config = dict(
    n_head=4,
    norm='rmsnorm',
    attn_scale=0.194,
    init='trunc',
    init_std_o=0.0,
    init_std_up=0.027,
    optimizer='muon_variant',
    lr_mult_o=2.0,
    beta1=0.95,
    decay_fraction=0.729,
    final_lr_fraction=0.0,
    batch_tokens=131072,
    seq_len=256,
    doc_mask=False,
    z_loss=0.0001,
)
Each number is 128 + 32 x the weight over its row's rms, rounded and kept within 0 to 255. Layers, rows and columns count from 0. The size above them is the row's rms in percent of the matrix's.

# layer 11 MLP up, 1024x256, rms 0.227, rows 484-510, columns 0-127
size [ 97 101 108  99  98  97  99 101  93  96 101 109  96  93  94  95 110  91 101 110 107  89 105 102  93  89 100]
[[135 148 200  96 101 157 120 141 143 110 148 138  67  82 116 123 143 144 155 111 164 149  77 124 139 160 143 195  83 138 100  68 187 151  95 148 129  77 130  88 120  89 152 174 142 113 181 136 193 159 182 148  95 152 129 147 166 159 150 133 162 118  72 136 103  71 177 127 214 156 133 173 134  66 101 117 158 131 156 172 134 121 133 161 161  50 158 142 141 103  65 141 121 159 103 144 158 181  97 136 147 149 105 100 107 122 143 145 121 167  71 205 156 116 149 113 139 117 191 134 146 120 140 122  99 162 122 159]
 [ 32 157 140  91  40 141 118 119 120 151 136 140  73  92 133 142 111 159 152 163  87  39  97 200 127 194 112  82 137  96 103 175 118 132 135 123  62  68 133 158 193 109 122  99  95  76  57 156 113 132 133 164 123 137 170 132 105 140  81  78 143 109 135 135 157 111 153  82 171  74 125 103 159 139  99 107  64 148  93  66 139 119  87 140 201  75 131 107 157 121 170 120 124 113 123 160 111 161 141 159 121 112 141 133 134 142 106 148 156 151  96  64  99 135 154 117 111 144 136 131 105 101 117 117 110 115  69 152]
 [121 128 156 125 192 139 128 117 106 134  82  67 129 196 109 156 102  71 141 151 134 174 136 185 202 155 103 130 128 133 170 181 117 112  94  90 113 139  84  39  72 205 119 199  95  96 146 119 180 100  88 125  85 167  53 152  88 195 140  96 110 121  81 141 170 110  29 110  81 137  88 145 162 141 144 146  96 145 116 148 139 133 116 135 143 137  93 155 148 148  85  90 136 158 156 109 128 121 112 140 144 119  97 107 109 107 142 118 146 166 133 143  97 178 118 155 128  92 177 141 148 137 162 113 120 151 125 135]
 [ 71 195 204  62 144 163 169  79 132 150 141 120 139 121  98 104 126 176 136  87 110 110  94 109  95 131 147 167 198 134 140 121 120 126 127 112  95 156 186 108  86 120 151  79 135 128 168 117  96 154 128 158 154  81 141 155  97 146 128 131 130 129  84 148 138 137 156 188 133 128 208 125 155 126 192  83 159 187  95 153  94 115  66 113 126 133 190 119 150 127 133 101 139 123 137 134 107 142 113  97 151 110 130 151 119 123 104 133 130 141 159 187 159  89 117 145  65 177 107  72 148 138 161 129 129 189 144 121]
 [128 112 118 103 124  78 149 154 194  75  95 114 112 145 145  88 153 112 193 102 154 168 176 196  95 152 194 139 152 151 119 124 139 207 102 121 103  61 139 124 147 103 146 154 162  73 129 149 159 169 121 149 125 157 140  78 201 121 128 119 156 155 162 181 165 137 137 150 112 200 123  44 165  99 138 144 131 130 183 150  95 100 123 154 121 120 145 119  85  87 145 205 157 188 149 165 117 170  89 118 109 153 138 119  92 168 120 155 110 162 164 125  97 124 108 149 111 177  58 144 136 109  77 181 161 154  95 122]
 [145 150 114 134 145 107 119  97 103  69 131 132 159 121 112 127 114 113 158 131 144  91  81 158  96  78 152 104 135  89 177 134 152 176 112 169  98  75  99 105 141 156 145 154 150 110 125  91  92 175 131 124 117 120  84 116 139 180  65  72 103 113 142 136 123 131 127  86 130 173  86 139  76 142 129 124  96 126  91 131 155 133 120 102 193 155 150 122 108 115 155 126 171 114  83 119 112 127 132 121 161 165 147 147 162  89  80 181 113 108 123 120 132 176 129  68 181 137 155  95 131 132  54  94 113 128 141  73]
 [158 130 150 133 114 120  87 125  75  77 143  99 154 191 171 130  90 145 141 175 159 167 103 127 121 131 121 110 118 157 179 123  74  88 105 172 103 117  94  87 122 126  56 144 144 142  96  69 129 133 153 114 147  67  84 112  88  66 123 114 109  97 188 140 147 142 155 150 165 158 130 132 163  67  93 107 140 146 112 137 135  71 166 123 183 168 126 117 105 138  92 117 124 160 117 164  85 153 136 167 145 137  95 186  71 122 128 129 153 119 118 137 156  97 105 113 162 142  58 148 124 129 199 133 133 133 140 168]
 [104  99 158 106 124  59 126 126 106 139 114 166 160 146 153 127 134  85 121  69 146 141 134 104 127  67 138 202 137 133 146 112 142 149 117  99 148 181 155 140 157 158  57 134 103 161  60  92 139  79 175  30 169 122  87 178 111 155  97 119 134 103 113  93 172 135 136 123  99 112  96 100 121 107  93 121 105 140 115 154  97 100 159 136 109 111 151 108 147 160 143 149 164 150 115  82  64 101  75 122 190 166 175 109 144 135 123 137 151 126 139 116 113  76 105 115 135 151 134 148 139 142  79 161 134  84 119 187]
 [145 153 119  81  92 131 159 145 101  92 146 148 126  93 139 111 113 114 133 136  97 218 103 127 146 147 121 195 142 121  88 148 105  86 141 104 136 104 163 110 103 143 123 111 153 122  88 102 164 139 126 134 143 150  75 133 100 118 107 109  70 105 132 158 147 194 135 142 119 157 113 155 134 113 114 139 181 109 149 164 105 142 230 125 102 111 192 127 101 110 144 121  83  83  82 121 127 121  90 170  43 110 159 156 169  90 121  82 136 130 168 147 138 155 136 148 167 160 142 149 183 121 108 131 129 168 123 174]
 [113 140 135 161  90 100 147 118 170 104 107  42  96 128 138 203 183 106 133 138  68 151  82 125 172 122  78  53 138 109 169 151 108  87  83 131 170 179 136 105 131 119 112  96  70 114 132 116 157 103  95 114 112 144 147 195  94 150  95 149 123 132 143 152  72 150  76 110  67 148 149 183 133 152 114 204 137  77 130 185 177 144 127 178 154 116 147  98 166 142 176  90 165 111 126 111 132 128 137 174 113 137  31 140 137 133 104 161 118 125 138 137 124  93 114 126  91 112 143 121 145  96 152 124 120 179 123 130]
 [118 145 164 149  85 106 128 139 123 125  98  73 120  85 135 154 150 117  78 118 156 134 146 125 105 148 135 152 140 160 151 124 119 119 163 112 107 170 109 143  61 135  78 109 139  60 157  93  94 176 102 122 165  63 150 106 132 140  76  95 131  63 138 138  90 143 156 114 115 148 160 100 101 102 133 148 141 138 114 161 147 156 184 147 170 165 196 117 171 119 147 129 135 111 208 158 157 118 102 186 159 163 105 155 154  81 104 142 140 174 119 122  88 118 167 150 129 118 124 154  70 164 186 141 131 142  82 120]
 [ 63 127  97 192 185 139 135 211 117 123  89  95 165 133 140 172 156 148 177 108 165 118 129 177 141 135 198 148 168 163 172 119 230 139 131 123 166 112 166 170  84 113 109 114 164  94 115 109 115 118 151  64 143 127 142 184 143 176 191 142 152 105 124 166 124 141 167 132 108  99 130 154 115 113 125 167 115  91 139 129 112 122  90 127 141 175 119  90 216 126 134 112  58 147 112 110 107 133  82 130  57  95 115 171 129  75 118 132 126 129  58 111 134 107  70 145 147 114 117 114 138 105  98 178 105  84 147  91]
 [170 160  99 131 119 107  90 157 160 130 107 138 123 137 138 127 135 119  93 209 159  40 118 162 124 129  97 130 152 136 141 166 128 153 141 137 117 150 144 160 149 152 124  77 175 112  46  83  99  81 126 167 162 105 162 147  84  95  92 150 135  93  88 172 126 115  85 153 133 146 140  41  95 101 140 106 162 140 117 132 127 194 126 143 122 115 123 109 205 150 118  75  89  96 135  80 112 193 159  74 119  85 159 178 103  89 178 122  93 159 143 141 154 135 135 127 206 159 158 144 152 151 194 143 141 107 158 129]
 [128 147  77 203 157 111 155 122 123 131  89 146 105 104  97  91 101 137 149 103 141  94  88  77 189 104 166 151 125 143 122 146 134 157 143 202 140  90 126  76  81 104 175 194 112 101 118 173 123 182 117 125 143 149 169 160 200 145 156 175 101  89  86 141 141 168 116 124 143  87  56  99 107  80  88 140 132 105  98 116 145 140 170 166 142 112 178 113 135 119 109  94 110  75 143 116  91 190 119 183  76  98 172  73 102 137 144 126 112 179 162 138 132 141  87 101 108 127 148 100 140 135 127 175 116 155 102 111]
 [142 142 136 103 131 129 152 178 171 158 137 136 176 198 121  74 143 180 178 133 146 160  96 113 120 178 109 111 130 131 124 152 130 119 153 126  89 110 148  72 140 117 166 142 113  98 113 156 155 130 149 114 106  94 116 172 159 111 102 131 113 169  72 180 146  50 189 132  89 113 148 110 120 181 127 140 153 127 243 206  98 172 186 104  96 110 126 123 107 157 149 105 131 152 129 115  75 108 109 162 160 111 184 149 173 142  86  88 107  91 157 108 120 145 104 177 101 127  83 150 184 180 107 155 145 192 151 133]
 [156 132 132 117 118 190  89 107 119 158 144 108  70  89  87 196 190 106  94 119 129 123 132 126 122 107 149 118 102  96 132 171 108 128 130 193 166 139  92  49 178 174 128 168 164 123 153 155 153 107 122 140 166 129  87 166 137  66  97 148 142  90 141 166 140 135 166 112 157  77 152  93 127 116  48 128 136 143 166 143  94 115  61 139 103 134 135 189 143  91 103 135 140  91 125 125 197 126 161 190 153 121 184 140 119 113 149 124  99  93 147 127 119 125 150  89  91  63 147 103  92 136 125 135  94 150 132 164]
 [138 195 102 176  84 108 144 153 125  78  86 129  84 102  95 102 171 114 125 143  69 107  44  80  81  98 130 201 111 134 173 120 149 181 122  95 106 106 157  68 120 116 138  91  79 116  80 108 151 121  36  30 103 155  76 143 119 114 160 153 164 136 129 116 162 128 109  94 174 108 120 123 140  92 177  86 145 107 115 120 152 123 138  91  72  75 132 117 168 155 125 101 170  66 151 135  84 186 106 126 145 126 102 157 154 100  74 153 122 155  87 140 139 144 139 109 153 102 141 129 116 147 142 105 126 109 111 126]
 [110 124 146 168 195 146  99  92 136 158 150 120 107  70 137 217 144 117  79 110 135 117  98 122 131 126 129 145  98 114 102 110  89  89 114 116 104  90 153 138 132 122 118 117 103 136 150 183 136 130 133 151 136 134 111  71 153 152 134 204 126  80 117 136 101 102 131 123 158 120 111 141 133 173  74 177 123 128  86  78 134 145 117 152 132 117 132 117  77  99 138 125 140 141 135 123  97 119 127  83  98 145 145 158  81 169 131 133 126 139 131 143 103 166 172  86 144 224 177 108 110 115 150  83 130 100 136 123]
 [ 92 132 123  84 142 128 165 147 118 104 129 134 107 179 123 104 170 104 124 135  89  84 101 128 135 121 186  84 110 122 184 124 115 133  98  87  76 118 165 148 144 138 135 121 118 112 161 107 110 142 130 101 172  37  86 120 126  70 118 114 139 132 144  98 113 137 154  41  89 126 153 186  74  95 141 197  96 163 129 153 154 163 160 136 113 143 169 117  99 119 203 212 136 165 113 165 103 150 117 108 156 149 119 152 110 157 117 116  46 165 107 123 129 157 132  90 119  92 108 144 119 118 170 121  83 127 155  68]
 [102 177  99 114  65 123 132 122  78 102  84 122 148  95 167 179 115  92 145 128  85 119 100 104 179 125 129 197  69 116 127 120 143 121 115 178 147 120 126  88 146 108 127 124 120 168 133  72  65 161 111 130 161 106 129 142 152 117 116   8  75 123 133 174 124  96 139 176 120 167 152 154 115 155 149 139  95  99 203 129 134 204 120 198 162 138 130 116 125 126 169  63 186 117 181 187  63 157 142 119 139  72 145 178 108 186 123 176 117  98 148 129  83 141 136 133 173 112 114 137  81 128 128 146 153 198 101 184]
 [153  98 140 192  73 148 108 130 142  92 108  99 120  88 151 151 155 101  91 102 188 109 156 135 126 132 118 129 136  77 111 177 165 141 149 164 132 108 145 161 189 122 131 109 169 140 104 155 121 129  92 172  67 119 111 236 110  99  79  81 127 141 122 172 152 108  93  77 136 176 165 149  65 101 122 144 129 139 111 122 114 123 143 114  69 128 164 119 159 146  76 117 114 115 130 194 123  98 108 107 129  91 136 170 177 176 135 101 112 162  82 129 149 172 127  90 109 120 165 136 139  99 148 101 165 139 139 119]
 [137 143  87 116 167 133 124 149 139 180 144 138 128  74  70 139 150 107  87  79 179 173 172 120 134 134 142 162  83 100 134 100  44 148 114 107 132 111  62 132  70  91 128 113 137 108 139 164 125 101 139 158 172  91 113 104 142  96  91 126 178 117 137 162 160 154 154 115 160 149 114 163 167 121 132 166 120 149 144 144 146 143 136 155 102 188 132 119 140 170 117 103  71 120 137 127 110 178 116 111 103 111 162 108  94 151  92 156  90 140 126  63 141 137 130 136  77  78 100  96  98 175 113 150 102 137 122 135]
 [117 147 134 126 146 161 124 163 184 134 105 117 163 176  98 130 192 129  67 126  99 144  99  72 212 202 113 172 185 130  57 116 125 142 119 109 114 110 138 115 115 109 139 113 115 117 125 102 101 100 177  56 157 168 158 102  77 125 110 113 107 185 111 142 190 137 126 101 126  98 163 131 101 144 136 155 119 166  79 118 123 141 146 109 181 184  83 190 138 128 149 189 109 147 116 116 149 128 117 110  68 189 199  88 171 114  99 165 137 133 125 102 166  83 170  95 106 142 126 128 142 144 155 137 152 149 129 115]
 [172 127 147 109  67 116 193 118 195  98 125 120 156  99 120  98 142  96 130 133 135 148 151 136  92 170  80 116 131 174 109 123 154 127 216 139 114  87 185 121  96 100 123  88 128  85  80  98 156 132 136 105 116 174 155 132  43 116 144  88 118 115 147  91 151 113 137 142 138  85 124 147  94 158 141 179 210 112  96 113 152 151 134  84 143 107 184 170 125 127  99 128 114 132 121 113  94 165 160 136 147 214 219 154 112  93 135  98  97 121 128  88  89  58 161 135 151 100 149 136  91 130  78 133 147 112 142 119]
 [ 97  70 141  88 134 138  82 104  93 144 141  89 126 204 160 142 180 196 152 124 163 171 140 145 101 132 131 137 130 147 139 146 109 110 114 123 154 140 175 120 125 134 122 102 149 139 164  63 113  78 102 159 105 191 112 113 115  58 115 117 136 134 151 156 127 119 109 117 144 160 105 137 125 137 167 156  81 157  85 212 154 144  92 154 107  91 168  88 136 109 128 112 108 130 113 155 132 167 132 140  61 166 171 124  87 161 112 144 140 154 161 146 167 180 115 188 105 177 175 178 146 177 187 138  83 165 148 149]
 [136 147 125 100 100 124  90 139 144 105 113 149 167 139 125 126 141 164 196 131 142 116 116 127 147 114 139  90 151 111  23 127 104 129 176  70 167 103 140  92 144 123 124 162 153  97 136  88 122 148 157  85 149 154 119 138 101  90  63 219  80  93 116 129 114 152  83 129 128 120  79 117 119 107 139 144 113  75 133 102 200 131 180 126 148 165 141 175 117 102 149 134 171 104 127 187  94  85 141 153 137 104 130 110 139 149 181 123 156 126 134 122 103  98 127 138 171 122  83 164 105  98 127 142 108 109  90  97]
 [149 114 145 150  80 123 105 177 158 173 134 123  63 151 100 155 132 130 180 128 151 119 133 194 163 115 119  82 194 177 120 122 108 177 153 138 114 123 167 119  70 162  80 144 152 132 163 118 102 101 126  60 147  78  99 205 100 142 117 139 137 132 193 182 139 135 110 162 116 119 148 131 159 114  91 103 119 113 112 157 151 158  99 134 146  84 113 149 106 112 122 127 136 209 120 145 105  85 119 135 141 119 128 113 255 149 157 133 144 116  85  88  94 112  79 122 115 160 118 192  93 138 158 146 143 103 157 118]]
# layer 11 MLP down (transposed), 1024x256, rms 0.234, rows 484-510, columns 0-127
size [ 96 102 103  99  97 100 100  98  91  96 100 113  98  95  98  98 109  87  99 105 103  92 103 106  88  95  96]
[[143 151 173 152 150 159 137  93 120  92  98 100 104  85  53 129 115 143 163 169 114  79 110 135 137 112  71 166 116 162 153 104 132 144 136  99 137 137 141  85 100 141  90 135 132 133 131 176 151 180 145 130 148  89 214 147  97 156 112  82 132 164 135  99 147 126 127 130 168 153  87 154 160  93  91 102  97 235 106  81 101 122 117 144 169 171 116 128 135  93 133 124 104 114 205  97 131 152 147 161 176 115  86 102  86 136  78 133 156  98 162 113 121  83 159 105 110 134 122 146  90 127  98  93 198 120 182 168]
 [ 60 109 170 205  83 108 150  94 151 118 126 111 122  95 106 134 122 156 150 112 145 114 127 141 101 106 134 128 192 158 198 117 156 112 105  86 132 134 138 140  84 120 150 112 203 173  84 195 121 169 112 123 154 113 123 122 128 136 113 183 126 125 160 171 180  95 139 200 169 185 137 144 103 112 136 114 169 122 123  80 114 113 165 117  54 166  99  69 127  76 164 138  63 136 114 155 117 195 161 126 151  96 113 113 112 126 174  62  76  90  54 105 131 122 105 125  79  92 129  77  94 122 118 138 154 131 122 149]
 [141  87 153  98 123 142  63 147 117 112  25 149 165 119 115 124 145  70 136 114 148  99 177 152 152  96 114 159 165  99 143 107 188  76 100 111 121  85  93 140 120 119  65  76 114 103 135 162 157  97 171 100 115 118 126 137 155 137  99 166 133  93 122  98  93 104 109 119 149 149 122 154  86 171 154 142 125  70 177  41 130 136  86 100 138 113  59 129 189  89  99 101 129  94 155 148 145 141 110 148 119  95 136 123  79 179 128 117 162 120 141 150  64 132 139 120 140  99 142 139 108 137 135 138 109 107 139 136]
 [102 111 108 103 125 126  98 141 147 130 151 148 212  77 116  83 100 160 138 171 149 142 143 100  81 160 102 147 110 113 113  97 120 163 132 158 130 154 113  78 113 146 183 163 146 139  80  82 149 122 141 130 151 125 146 137 123  96 168 222 112 132  86  88 152 153  80  95 141 107 124 109 134  65 160 115 173 163 126  97 119 140 113 169 163 156 150 114 148 152 159 106  80 111  82 139 130 195 113  91 205  97 113 104 129 139 105  55 125 146 193 150 106 108  76  64  71 152 111 185 117 105 141 151 147 146 138 163]
 [ 88 165  80 161 146 160 191 154  85 135  69  86 163 148  90 163 198  90 127 115 128 132  70 140  93 150  97 148 138 141 128 178 146 170 141 182 167  97  91 107 117 118 125  83 171 121 106  70 181 127  87 167  90 138  82 128  69 136 172  90 107 103 136 126 170 171 128 136 130 148 136 134 118 136 136 194 137 139  90 164 146 175 149 153 196 169 158 160  70 159  86 108 173 144 154 152 119 170 170 198 135 137  87 151 182 146 108 136 108 139 166 115  91 121 102  63 128  93 114 168  80 148 122 152 219 137  58 105]
 [ 83 169  86  99 108  94 106 153 181 120 179 113 185  99 151 132 151 119 127  91 172 189 146 119 148 153 116 158 164 167  82  64  85 145  88 157 131  92 163 144 153 154 162 123 150 188 100 145 124  95 147 136  90 103 153 143 103 120 119 141 148 181 158 174 130 166 137 110  75 186 121 117 106  80 115 177 185  58  98 104  87 123 153  96  75 137 113 113 118 113 151 116 170 133 108 155 106  95 135 115  98 130 114 148 157 126 143 161 101 111 122 145 180 137  79  60 192  92 139 160  58 106 169 130 113 181 119 121]
 [105  81 126 120 163 151 176 112 193  81 103 110  96 114 125  98 140 203 144 151 104 101 133  83  85 150 133 146 142 104 115 123 169 114 114 155 119 124  63 112 119 136 126 138 149 121 133 143  72 126 140 118  94 125 109 178 158 172 103 116 167 141 143 161 127 126  81  98 139 168 181  97  91 104 129  89 153 131 106  89 175 129 106 137 108  89 123 137 126 156 130 145 124 160  54 116  79 161 126 132 116  98 139 113 161 111 176  82  74 154 165 129 184 132 113 155  96 136 149 140 148 180 130  90 164 102 102  71]
 [124 112  85 115  71 126  69 129 135 101  86  88 126 109 135 140 165 141 104 124 121 118 115 138 168 106 174 169 194 119 175 110 126 122 161  99 123 167 112 146 189  90 136 165 132 189 130  96 131 128 168 142 131 134 137  60 150  94  97 103 106 137 143  63 118 175 123  80 147 108 116 127 174 122 150 192 127 118 125 112 143 167 123  81 178 120 152 177 104 110 167 167 101 174  69 108 105 134 144  96 194 123 154 103 144 152  77 151 101 130 101 120 106 106 131 103 128 126 160 123 126  79 116 120 113 127 154 134]
 [133  61 104 163 103 120 128  96 113 144 148 146 172 126 162 101 168  96 130 145 158 117  86 203 130 145 156  87  98 113 112 149 160  42 154 135 161 126 178  31 154 117 150 143 157 145 110 142 103 115 148 134 110  69 189 109 117 129 139 122 111 133 167 102 123 136 175 121 117 144 117 192  81 142 157 149 120 164  73 131 156 136 106 138 110 130 110 143 126 149 183 146 131 168 165 118 144 128 122 141 170 109 138 103 149 143 140 108 140 165  87 123 113 156  56 140 150 177 129 148  99 113 151 129 120 132 109 122]
 [ 96  58 120 178  36 142 101 156 163 137 142 129 124 152  98 161  77 166 204 135 141 169  91 114 111 122 126 146  91 124 149 128  53  54 136  87 108 134 139 120 112 121 162 149 173 121 207 153 137 136  72 153  79 131 158 160 185 123 153 186 137 139 125  84  83 160 110 118 106 106 169  93 126 155 125 125  97  94  88 159 132 129 182 124 116 111 147  95  98 109  92 181 178 112  75 104 115 145 168  80 167 153  89 136 164 140 191 138  98 125 114 105 138 116  86 101 168 138 125  69 110  98 174 141 122 118 151 140]
 [161 131  86 142  95 214 152 124 113 137 139 194 138 122 119 152  95 162 134  62  56  98 105 125 168 110  96 115  80 120  98 169 173  86 136 158  57 147 180 131  83  63 130 204  90  91  77 149 151 113 164  76 100 135 211 124 192 136 136 104 127 120 137 124 124 132 144  98 161 133 160 102  99 110 160  83  87 115 129 110 174 114  94 184 146 161 138 123 166 133 145 206  51 131 116 146 106 148 131 100 105 157 138 132 135 166 113 111 157 150  49 121 106 131 142 130 107 114 137 121  70 133 113 129 173 161 124 143]
 [ 95 110 147 151 151 123  86 166 122 154 194 130 130 126 129 110 162 102 165 169  42 130 116 110 134 133 148  66 115  81 123 190 136 117 110 128  68 194 104 111 131 165 121 144 145 128 131  45 114  65 203 110  72 133 151 215 112 144 157 137 125 221 142 150 126  99  91  71  98  90 165 148  87 171 100 130 109 153 135 160 155 160  74 149 152 172 156 115 160 128 113  53 137 108 171  83 110  75 117 111 140 129  72 164  97 117 108  97  99 148 161 101 102 170 101 171 133 147 168 140 129 133 146 117 140 152 121 195]
 [100 102 150 114 126 149 104  99  56 102 153 120  54 167 165  42 133 126 124 111  57 108 171 145 255 182  92 120  83 139 135 162 145 148 112 162  70  89  99  93  60 106 159 181 163  38 100 150 132 121 154 160 119 142 181 119 172 132 105 106 132 100 116 128 118 108 161 143 117 117  73 126 108 173 138  66 131 174 155 129 126 124 115 163 113 137 136 112 104 115 142  86 136 157 107  70  98 164  98  60 190 114 143  85 116 109 168 147 138 110 106 126 108 133 152  92 177 155 126 125 137 125  94 212 188 149 119 121]
 [159 118 100 149 127 110 154 136  85 144 101 216  96  92 162 134 154 156 151 145  88 136 182  66 123 106 142 126 150 124  77 124 107 132 156 118  85  97 153 115 133 170 117 140 116  96 154  92  81 106 145 153  90 127 145 160  54 135 158 103 150 176 200 138 113  90 127 111 146 111 151 134 163 158 111  65 146 151 141  55 152 171 114  63 182 151 159  95 166 182  66  84 161 129 134 108  89 150  69 108 176 151  57  72 160 135 155 130  73 143 153  90 155  97  61  96  84 115 121 137 142 156  91 132 129 147 147 175]
 [103 161 157 117  99 188  95 146  79 139 109  98 171 102 150 174  68 141 101 139 120 153 165  91 138  98 108 175 150 133 152 133 140 178  81 160 143 130 118 126 144 143  63  84 106 104 144  78 132 113 159  79  55 122 111 121 126 112 123  98 196 151 160 128 126 114 162 174  95 104 154 147 127  89 170 123 187 187 183 162  79 119 173  79 102 120 183  92 180  87  83 100 190 174  43 102 130 208 144 152 129 143 166  94 126 137  97 169 152 143  94 141 100 146  85 175  71 126 117 127 142 157  98 123  98 118 155 121]
 [144 156 125 146 154  64 176  80  85 146 152 102 144 137 129 110 114 152 143 130 169 101 115  73 127 161 106 149 131 150 124 124 142 167 106  82 153 159 114 154 116 152 189  41 110  99 158 145 153 157 111 106 141 131 124 116  87 135 165 148 124 127 124  75 153 116 150  97  63 141 138  36 113 102 147 115 104 177 126 126 129  73 140 146  80 209 164  66 139 122 140 107  91 129 126 168 141  95 101 149 134 128 110 107  91 153 131 171  94  79 128 114 175 115 106 139 135 191 141  64 169 142 111 116 198 164 128 116]
 [131 179 138 162 150 128  82 126 118 118 108 144 133  84 131 115  80 167  96 101 108 127 121 165 154 159 143 176  97 123 160 155 114 136 121 141 150 129 139 127 151 131  91  84 103  94 144 149 148 130 115 130  52 174  65 106 166 164 150 121 167 121 153  58 132 107 138  96 161 142  98 103 174 139 149 176 183 118 164  99 132  84  83 138 134 105  50 119 164 144 121 176  72 159  80  93  58 121 134 111  93 142  90 127 155 152  89 132 112 167 104  96 113 116 116 129 128 130  91  96 105  95 146  64  85 112 126 101]
 [149  70 156  77 129 172 213  88 106 190 132 115 111 162 112 118  95 106 137 139  91 108  71  83 167  88 169 134 124 172 126  89  68  75 107 122 149 168  88 135  85 107 107 150 152 177 171  92 127 136 143 141 149 140 170 127 114 121 175 125 148 110 154 155 125 130  78  89  90  97  78 163  91 136 105 152 135 144 136 103 138 162 110  90 114 177 107 152 127 140 135 148 111  80 103 142 118 124 155 164 131 166 210 140  89 162 161 129 114 145 139 123 115 143 128  91 122 119 157 107 114  61 168  76 131 153  98 154]
 [109 107 106 119 151 123 146 159 164 138 135 128 148 143 136 142 178 146 128 116 129 151 103 147 103 113 119 160 106 158 103  82 160 139 101 100 136 172 128 129 177 133 114 118 106  76 163 115  24 111 148 119 167 161 178 114 129 157 154 119 140 109 130 138 123 156 155 149 156 143  94 141 195 122 106 170 118 128  66 148 102 143 169 107 136 130 156 126 105 120 159 112 118 103 148 141 122 134  99  93 116  95 205 158 130 151 132 156 125 129 125 124  71  73 152 165  97  99  77 124  65 112 160 146 112  91 147  88]
 [150 120 112 165 146 183 168  58 145 136 145 137 127 136  96 167  79  79 124 154 150 156 173 111 101 183 122 147 101  84 156 148 183 115 179 100 132 126  82 180 135 103 150  76 181 187 166 142  83 138 130 103 129 129 134 118  89 171  94  79 143 145 150 125 182 170 114 142 125 152  90  75 113 168 126 170 118 108  99 171 109 139 150 144 102 115  76 137 142 120 200  70 144 175 121 142  98 152 168 226 138 117  93 149  97 134 169 160 134 135 110 102  76 147 151 158 177 148 154 135 137  82 136  83 113 174 130 113]
 [156 141 147 148 112 100 171 140 119 146  89 121 127  86 118 124 102 133 134 154 115 124 135 147 133 111 141 146  98 147 141 118  72 196 137  93 151 133 157 125 134 156 162 164  78 121 150 135 100  98 105  91  58 104  82 179 137 105 116  98 161  89 115 158 141 143 128  88 165 113 188 157 151 132  88 172 236 110 117 136 139  97 136 149  58 205 138  68 136 146 100 134 108 116  96 164 174 112 176 136 130  92  99 164 104 148  68 126 140 141 188 131 119 135 181  80 100 166 104 115 146 124 113 126 162 128 104  98]
 [155 121 113 108 135  96 100 124 114 101 196 131 103  94 100 168 132 138 131 167 128 150 108 176 160 131 138  98 110  93  96  83 125  84 160  96 125  87 139 115 109 118 104 116 155 111  98 175 188  98  67 131  93 138 107 179 122 138 136  83 122 129 133 110 126 123  45 143 106 118  78 135 125 143  86 124 144 121 106 139 145  73 131 147 178 130 105 120 159 198 157 197 113 164 110 130 103 227 144 159 155 157 132 165  87  99 108 111 142 108 171 148 101 128  81 131 122 142 118  50  73 123  91 140 111 102  72 158]
 [137  54 147 210 159 196 121 120 137  81  80 161 127 145  90 140  84 108 126 166 114 134 134  94 153  85 191 146 195 104 128 135 171 118 124 109 122 181 147  95 150 191 139 146 104 122 128 185 146 136 132 102 131 141 133 158  92 196 134 125 128 123 102 148 217  74 108 114 119 135 117 110 111 115  85 178 102 209 163 103 119 168 175 204 154 123 130 163  88 159 113 118 148 150 150 134 158  94 136 200  96 120 161 141  87 169  75 160 130 159 102 142  92 102  78 210 134 128 185 157 129 103 150 136 132 116  95 123]
 [112 102 139  85 114 114 128 234 195 151 137 127 109  18  88 131 162  77 136  41 102 128 122  99 120 147  96 122 110 180 108 149  82 113 174  94 133 140 117 157  78 135 130 144  87 144 143 134 142 127 155 116 176 142  94 122 145 134 124 136 146 120 122 145 131 139 141 225 161 147 178 122 118 115 140 163  63 125 135  91 127 196  61 147 177 142 109 146 149  84 123 110 109  56 107  75  98  99 168  42 131 154 195 148  56 113 125 162 168 135 183 146 133  98 153 111 124 134  91 118 127 182  91  87 133 184  53  78]
 [ 57 202 135 116 121 141 136  98 104 123 158 121  55 130 111 123 100 114 142 130 150  92 115 134 138 117 104 100 142 134 171  94 124  93 124  73 137  91 115 173 140 101 103 124 129 113 187 133 102 138  95  89 148 125  93 165 156 157 187  29 148  89 156 134  71 134 127 100 105  60  96 110 116 141  80 136 152 102 138  76 108 141 140 113  80  87 126 147 125 119 160 195  77  49 148 120 123 143 130 103 100  92 127 122 127 138 145 213 115 109 149  91 113 133 162 135  89 142 143  94  89  89  97 100 167 156 112 112]
 [121 114 137 156 145 134 185 163  74 147  99 159 136 193  61 187 124  91 146 176  70 114 183  69 146 186 124 162  98 142 171 149 175 129  68 161 148 105  80 117 201 126  97 126 124 146 102 151 140  75  95 173 145 142 122 173 104 111 183 152 173 118 144 130 108  71 136 102 152 162  94  87 167 129  94 130 151 130 112 156 131 143 109 136 125  84 127  94 113  85 115  94 150 187 145  99  97 150 117 146  98 118 108 110 121 145 101  97  87  70  81 187 121 145  41 143 168  94 163 141 133  66 134  76  89 128 104 151]
 [150 139 103 141 172 103 121  85 108 136 116 135 125 150 163 143  40 187 175 102  50 159 198 109 109 155 134 135 143 145 141 117 150 126 154  95 116 117 119 142 158 119 104 105  34  79 169 129 130 117 164 143 108 141 115 103 101 145 119 166 176 125 145 141 135  87 132 110 135  99  80 161 111 145 138 156 190 148 120 131 128 123 150 146 187 113  94 122 183 159 166 143 180  78  88 111 120 129 116 138  71 118 179 118 133 134 139 115 156 104 209 111 142 143 135  92 137 155  93 157 127 178  89  70 100 157  99 124]]